From a checkpoint of a small transformer trained on Wikipedia.
Training: a variant of Muon for these matrices, 211M tokens.
Each number is 500 + 40 x the weight over its row's rms, rounded and kept within 0 to 999. Layers, rows and columns count from 0. Numbers have three digits each. The size before them is the row's rms in percent of the matrix's.

# layer 10 MLP down, 256x1024, rms 0.044, rows 49-148, columns 192-255
100:460495520528480593492590535466521503524456518493502516492468492576462534519556547564487510385532477464414450446525508504437576560471515516561540424541512530524547475506533572455512552491513512
099:422501431490555495523482492487450549583477519476466520482574578487459474482438430508501414501488464493502465451441529558424568476511496518505426491486513450481485453567587464478501484528467484
102:550422534478430451485451550506558462524542474430459460534526474490492501519496452494475537528465465514520532552564510493523523537507463526575474516525536500501516507503509460526554485466474542
096:512389403581579601476496470454484571491492537456560382429500462494501492582450522514438507480513576490467447499409498446465522478551515516454556480524485449530473525533517504509493508517497428
106:565440576523542485519563579432432551534404465522461548436483498537453438508465529503500447469486502568500567500549523443488598519550459470548504462473474493468577525428458492582489443509559517
098:600501537470483550505483530521517476529521471520477517475503474510499544506474485493517529458477504539525471482487524497555468508493532491569461484485580486432494497490508525542487470466565498
100:410434501482510521467447504504581480481504507463565448543446484441525477604522448530482534543498495473472553521478577517424462497509571493511550458455503484487538542529480544517443452501443589
095:452422549467464507491505512549475489466460436520470475550518505436554574458514505422544490518433494507500476464539491497553413502516475469513460545560557533527474500461554575506570524504505472
104:447493479458486495502484496547543459445529452444516487484522450428437495559435470506464457470491408518544528493483528508435451433497561529395469537513505506552539455493452493370461474452578472
102:495497443486503432503525515461481506516510466510450519469505509517548547482503523522594511498537549460514507566496494526563442557523497538457486552498483449489487427589650431552532552550514522
099:585452533521490452525499453538552441508513508524490535549533438440466446489530426521548500478456521497563434564513471385490547504504521595467558477485525492511533508512458501523522506458430526
098:485524518523560545481504432478442485520431543560523511481509469570465448403452521553487492496563474578553495486514615560495446450479531523504449531553456420491459519503462419478568564531507491
097:525497541477486574533488490484518477479480496510489487494567431529473503508491497485574435496535499540466510482599512497509523455569478525537423496533526499456492519434506464508533473522494516
098:452465488543451546485455494533473514571497540548569494477455492453551512438506491501418488458478481489523503508469508534458494512494509549438530506488515521498496516470519460505483443497532513
100:532466468527506569550499464515494500534441476409588486497482558538484537538509538504511598564517542458461440577472434584528483557485573541498507523432492519512522434526479500526477560485530551
103:528545488541472525494508468555485472544571504533485505490500487484516487545599528525534536561476492472473497494482515494528505544486447482520509494557483482477444520499461549527531430553460450
099:425444432439516540524559512559522566502452523477536524460416481485542558537464524494524532473569520586551522486467458527492504507421453512408455492519491534464520522463528488505494524481474456
098:483519481428445511539471509508537513479528513520516461547481518438436471503466450536453493458535483518571514599517469501474498502446504450457531529432498485553432454522532518431447461535447528
098:573487480498569463508469479462543504483474441486479458443480510482499432512530499474491542589507499378499512458505485479513558529501501502514521516464497494415465509464552566481502545531505484
103:526474474505513489549465504492463508457487521495517465596432544518483530565502488469457544468525506498573448556517498509472553536579426472532541501496490523525554536495492495466562557522501487
099:496510500524462470459528460499490443545501511546520493465523536491490484558524498547440489508395508458589506451476440493485461496404471493498421438492504514530481491532468460506452519479477509
099:522501520499566479505437453480447413492503452443519431517496470448514530523469490498469507520493519511488446465505520552526575528497546519442495499472435510518551517408493528527441474526471443
098:528501490475499511476565436472585567480498534416444451461522424506434471506453480529485487469495460476495479513514508478518492538488454506556488534457509510499502464506467475506523455393451503
099:492504553486507533497480479480458526485569469490570532482512545450562479450485491452532475410582508512500507486475411542510463506474505555497477575489499414472517469481506503475548514450512420
099:479490516555548529430494463516455490539460498467489476450505496571503555437475561550433512532503477506511505490451535514496536480487476554443462505515485548511551552539496526466458521547434603
099:483407494465549519454448502521496564487464521470450478490479460417500463465527400519485477504452538463477532502586506502513472461452521557575551486563536551483517510541516546444486520534507532
102:443457471439482491449501487498436504523507474507483536528546560451534585466434469467490523534409465510535490464418454591522516579525514509411572547494524418503583469462486458469412461433522427
098:571459417495459500463501511453550474457472531429529517484438474483478457468518462509426421516496511574496563483484485474540565425517441530473592603480464548532465532560438591448490479545543467
098:500509493456450500478435469520514518453543452526493503546539470464533550501480466475440470500561408480513457563533443424487512457534541552497508413499474484502526538497473549559456497512503469
100:522512531458445450529473484446482584472471506478518499539497531495503513529505447547460517493501498542428547497577451458437510550437551499589490484443442437535449549560515534505549480400513530
099:561490526555418499471496476478436545556544501501510501548525559602485538560503464465537479428463464503443539403525470507501438505540487498443463465566460539534466528491474457482506520503483517
100:556544453508442495578561525456548548517554499536475490499520444449476524476443432517501496493494463501488515531459492541495508477565510494557512499465557425522527574447506507441463503467449462
100:437504442470517440469497411525482533518460519523537558483593554477476455568499595460554545497482514537501463508483524569538471507492555536553451510505550492451480543431522431509480490567496445
101:416501433496495549493476456491497478610527535517514522528500485501486527534529518484580543458498530517418496489470402480473475633521503575451502535542456533498486479509499516513445556385484502
098:499544464480553459461526567600499517506496518514551473497458498521551492450483546494502487475501531468484488427542506466609449569481519478525477497513511472523407497477498481522458504470439543
098:548489506491546514554477475529404519480456394470524581483514466533509521513458540517472485450445435467471493470443444517496504538488520570522424552548535456426519464507495476507473482494505493
105:504538460476502515476430478494529517573526453443515488405474483410527501464507449523532533492480467475473527440543497540547495503512500499580509537453509524448420472531483445544552465505476450
102:624515410434495499492413411507497600411522469505472406502523516539508430532587461470455459473437523567496449529461531377403582505481551429468557563479476465556494443469533454514454551485474539
101:490507490581476459476544416391497563436513434497629538512539428483531468492493479557447495422499482477517459471578473493510495474464547435422473442475486470528536508591490511447530420612486516
097:505480518489477449490484511475530455460440498484562492526437490498448500447366473485539573443449535520486495605526508576521510526525447506451530516544474480518443527488496461498560451574501518
103:441558505550496499490450442485486507500521558517533518434497512469472525572485475512555501491487517448542537530477457427515570451538484545516524485530468489473471525468436480459658533539462557
099:558464558509493496509448547529447444514478487448499558545548480545488537510508414519546502451457447452482512577457472469539500536485487494479489481604547524499543496507473481466486495515520441
099:511557551526453491441535456484466467487574459505547548488587474519567521519541500473521505476501500546433506479515471452526540474540519481517502480407462492395460464500396557542533542530467465
100:501487514471473538504456518468454480473484479534492547494542477519507495530565523490515547549539458420513467534496541487535401504574487514559529505479481452512532508562493499507464430522471471
098:526529540501498483502525535524495546481445523487471528577505508498492479519491479475483529491534474411471476547534463503506553563462457410551514530545419555541439603496509464560473539574467551
098:556440463448487494513486521514511527537526470524511422511445527442513516483473536550549493526496514460478469538491482503573587500565544426462468452531524426500502460487489435575483465471459468
099:488528513554503460453425552476521482467496543481475588514482499536444457501467478486472492506430504517485511509522532431462515575469505534472527484531545507475490547487521455577464526468486487
103:479459494539468507478487512563494480458475529523561528529500476520560473506502475491442500571480418567505516492546479536456420498474498515471448474495470538465532502481440571442457496473483505
100:502562525537517565464461563481570492504553579480576486472536484550501543421493527507541512498497463523478545445502456487522465503464561557504496491508525526494463382548535493552557557524549471
103:578579476422589474483538504476417545471522540512481448530425496459496532498440474448388569544519518492428491464531490523555443530576484451496395548534465505448561505569453528546525532433497542
099:594474522563459537503515539499485466486469554544443458434560513466501477488535478540499512563577507546510544521430488480385582448433499535519469594524510452517510499600479512480495477479510515
099:512494557482448488502437566563543495530458476564543548542511493569485456481479542484481424541534580549439499461499510516455515489457557533419503475524493533547462552469465466483518487470461547
100:496446499584508514455541498485596517453535472470491553560464499511473501446454541512509517528472505475462554491492497452458533521510540504389520536448481584432432493538461545485486477418463534
095:539484519508498518475424473529554471496494521472522527456550515482541466477559463480545457470439450514546519484443585434446555528583530515450534360460442485468466509458449524529512531478508527
101:510494480482495455469518525586522467499534489513515490433467435464519545546458514486531485534510516501427471506494485526513471497476456516429471544545549466493451548503536503492520481509555476
100:551488590547503450480567514493507559452535511509500456423515530485503564574534533593539475484470577455559521473551565480479509456437372516474512518503522418591569467533478494508501442478574490
099:521552418579509559464586500520461455509524489494505530450408580481493445529472461496570469494457475513518485504483503482474443434532514530485489568440567522499488428444500426459498484459577531
105:522545513613518463431553545453547469459484527484500521565574496522505453542536516443454473483619491512508423484564485483529524522486506464551466505531494548551492479444506522414530456594495454
099:557512533546470396494532412410450532446563473559494498519476462465505457457473515508512435530551506519518461519520520459551508502551514467500513453447475491426503523457480454548445499487504492
100:490514451467475471535489473512512516496583428518551490536479428515475465449512508476496525472496484466498530536528503463488519602601523471476521540537483499473524417533507547477486466583498530
122:547558598432479510499462446512493512485541533487502467459558515477523526504440519491474407497527478497496462475506494529497499479505462508573480423502509530443562547525432497493500426495415502
101:495458475525570434482453606476446488551462464493504544421511530477471399511528430481545479577445451458441467462452517552491477545471528520462469475452487497484478499525526483498528512525531443
096:487478505463451550514482553500533429489509509415494466484475567480508472478442528458443512549439506448516576458554453568541510451433537444532527506474427469574492447497542534487453517563473491
101:516550515422484555494544543635544458428501479415536531517521495504466558557544545547528484438515535543549475481491521430425522442532473457515458528472480449500535537515457555516469534451489534
103:513523560542483504456463541556518540544529536584543525482453476487502413602463497552490508476572571502451533525560511509532556510442547462617487547552516550543520485472472499520469515488419518
102:480536424474489534533497429447571438571489512426511503548396513505531502558470514472562536441522532444500487466527505539547527548532445534493499466497534485465561539510443499480505506501536487
106:441589502445550533466482498456521470474509516496488464458531486497492469493489440518533544558483513472552457524490595456502494433428511545568442572524507456488532454529450512517489497481519387
102:461477532481578516522457468499518499538467502530471500529461530510487480475498484467518528478494528459441460530452497451436542530497496438472478521510469519548444481482499481440454525478520518
099:410528447493500553516467506522480504556576524473489500517519504535472515530551543456594547592419504542491521519524444450543498509522449495491529497557480462485492567417488513480502539495558491
102:460538539530487450429511542533517475486498491492499555441465481392480474530443532511494462558570449561458531498515490524512549512524543510477538528465482482563490521515457537516493501525506470
095:428544447552498545511512476521447541498432584474478453540477482495586433465521481543487478530488519492448433443455516508506496493517476442469536473492537519495408457452501432446514476509540533
099:563491452464549477485553468556595496416523467533524559539569524526524454572526585497480502536474500521590481464522485445537503525509518412625441500512428534467579428547563480585558448475506453
097:579489525524528497511544589463531492485479504479482548456475515485455486513567508438534514449528428483503526442534496499480508517437457501527532466531475452527520565532475514460564553556477463
098:532489479542497497546517538517556533485483440401419414473475475485429538542563533469438482499517511509488559575560508504476510467420411528488494547481491538539492498542431451592548497408503476
095:533544520453506558522444547539536513516533545564512486523518442446571506462436515427523464520465515614521497498557535559469523521529497509541467511475516446490552398530460509518491533525511475
100:425467521502518586473436545516504561496431489473516433443508488461540482519523566490442462485428508549445485538544476432568513429487566442411499461488555427406572426566494513452478462502448506
101:457494483514453502507507434525470499507509431471515539595466508510549485485534537503464475524538480511537481513485417490496512508466532584480444527521564518466459455458445544504490494440574474
102:428452493470546571468578451517497389528485507475496492482498452434470472463513491484475519515495435476448533507507507499542450505577516516574480546482444531502514442545544535484456566507553495
099:546524548510521466540544429590467566532469487512501544432513526516531474451398515531529514530564529473551411499550594499478490509435513486500493496474469499560532515534534560488419501536455492
103:438475481463515505581567535513468516567453568540510528535456522484492496506539540415590505496504441486506468432496524502478572474464502448483526482526497519497421511520529465464442513432486448
100:482498527503528476402469526472514522535605505543568463488489423506504476530540603489515516527495428519493530514529587508468466527480422527494503497478534500471502505503507450506467546460511462
099:436491561574474500516527499472506510529484546586577443468559397511474517546491552454529482552424504539435524550494507518528482469491446468522494516450492539564470531497480467530471456523512534
098:539515387546497544454505489489466466427415513520484483501490501538409528479460484488467487489526508436547450493548455559508473500559467481489471534409529423538452511453522546477500463449540553
100:544570509567483483559461472510503471460563464466491482471531491516495465495526499466484548452564572526505533476464518413441573534549552438527479477498460444516543563517443499503501512462568495
102:491484456459498438484501547510514433554501537464487521581507483375469465483446485442569591464503444451506554481529529536498551478478535521516492555514439456492494470463505455472489426555552572
099:483485527508472514484542460520419503464512470579532498485375474446560496463490477473555449510472562493468471538484505598531459544484532546496462533427516504530530398538500512519546507501468513
103:515484467583543507463521481459499547467419459521522470516500490434496534503493494522518545464490455573508549560390474567411538498487528487547486451484489514515486503541469561523463460499515578
102:482523474542507585464581485439417535566485496551452488442546517525458527459454545540454541486530567475483515447521475508483557533508517476480452527570443482495488513502480497512474540509549530
101:457613471515513497535475404536562503545507526590450515602477532550576462468417488557534536480568483570506537466475471455502582420422433502490462442520512486468458556572449489486470447493477520
103:528498508429518438485480485463570502449498580496520492509564438508491502473523472434428457443567529523497427471474510451495519537494519493570484475532518460541517494469422524459480503463473510
101:564495549505506468530529532541470505499541564511563549525456492569507549497461487493511497544433458417528497461541479563525477537467530500509541548486523494479428561454502507475540397542462538
098:449502552476496514479509536471433495581492438506543545524539503512520465449517532499591420598508536473456495501525500413542511532539507544514474496529530508576523488432491564518567494462466379
098:555531487428457499493573526518502481502474560551463482546433526501559549498478517476461464431512514533447486516384551534486484429479560497551468522568482474471577535469533460449609447495469562
104:377423538507516555490545473497514530457523471530591512471456564498543509536468556498494429426467454536530450524459520512411431480535484477447461475554447539497576522520470512550530475467488550
099:486443474544597458484401555493464546422533470571518500487533455400543498477479510439573543464554475478487431500470540514507510450497481515530561491501522518532482503466529544418421465426535465
097:482489458485523443499465490576489447483476502496532461570504462476542463484519479505450517472514461564490544563511479493482493545460507474482583494547428564514508440475512567484504476425502497
100:540594471539515538470510481374513486502453532459565491427527427503481531517491461538534514451447466502452538541491537458483450517510460505555484555495486512517470558430496529523550459521541490
103:546543499499514516475500468481543547460472455539507490561473500462558451552562439452534554552388407463527527463518497571476455502446525496484586492489566549538466498494497497473498464460542513
100:522510475462393492422527567483490488509470510446526492479520519435529539495487486469533515440496498494548522536467441561496458471447563492537421440531580511507543491510513491557451500521481479
097:508477505531591422592496452522487517496514518546483534472508484431543482439557507451519512414498479514473534521463511463518454531417502475529525449544547518450485502437490503502510532573579476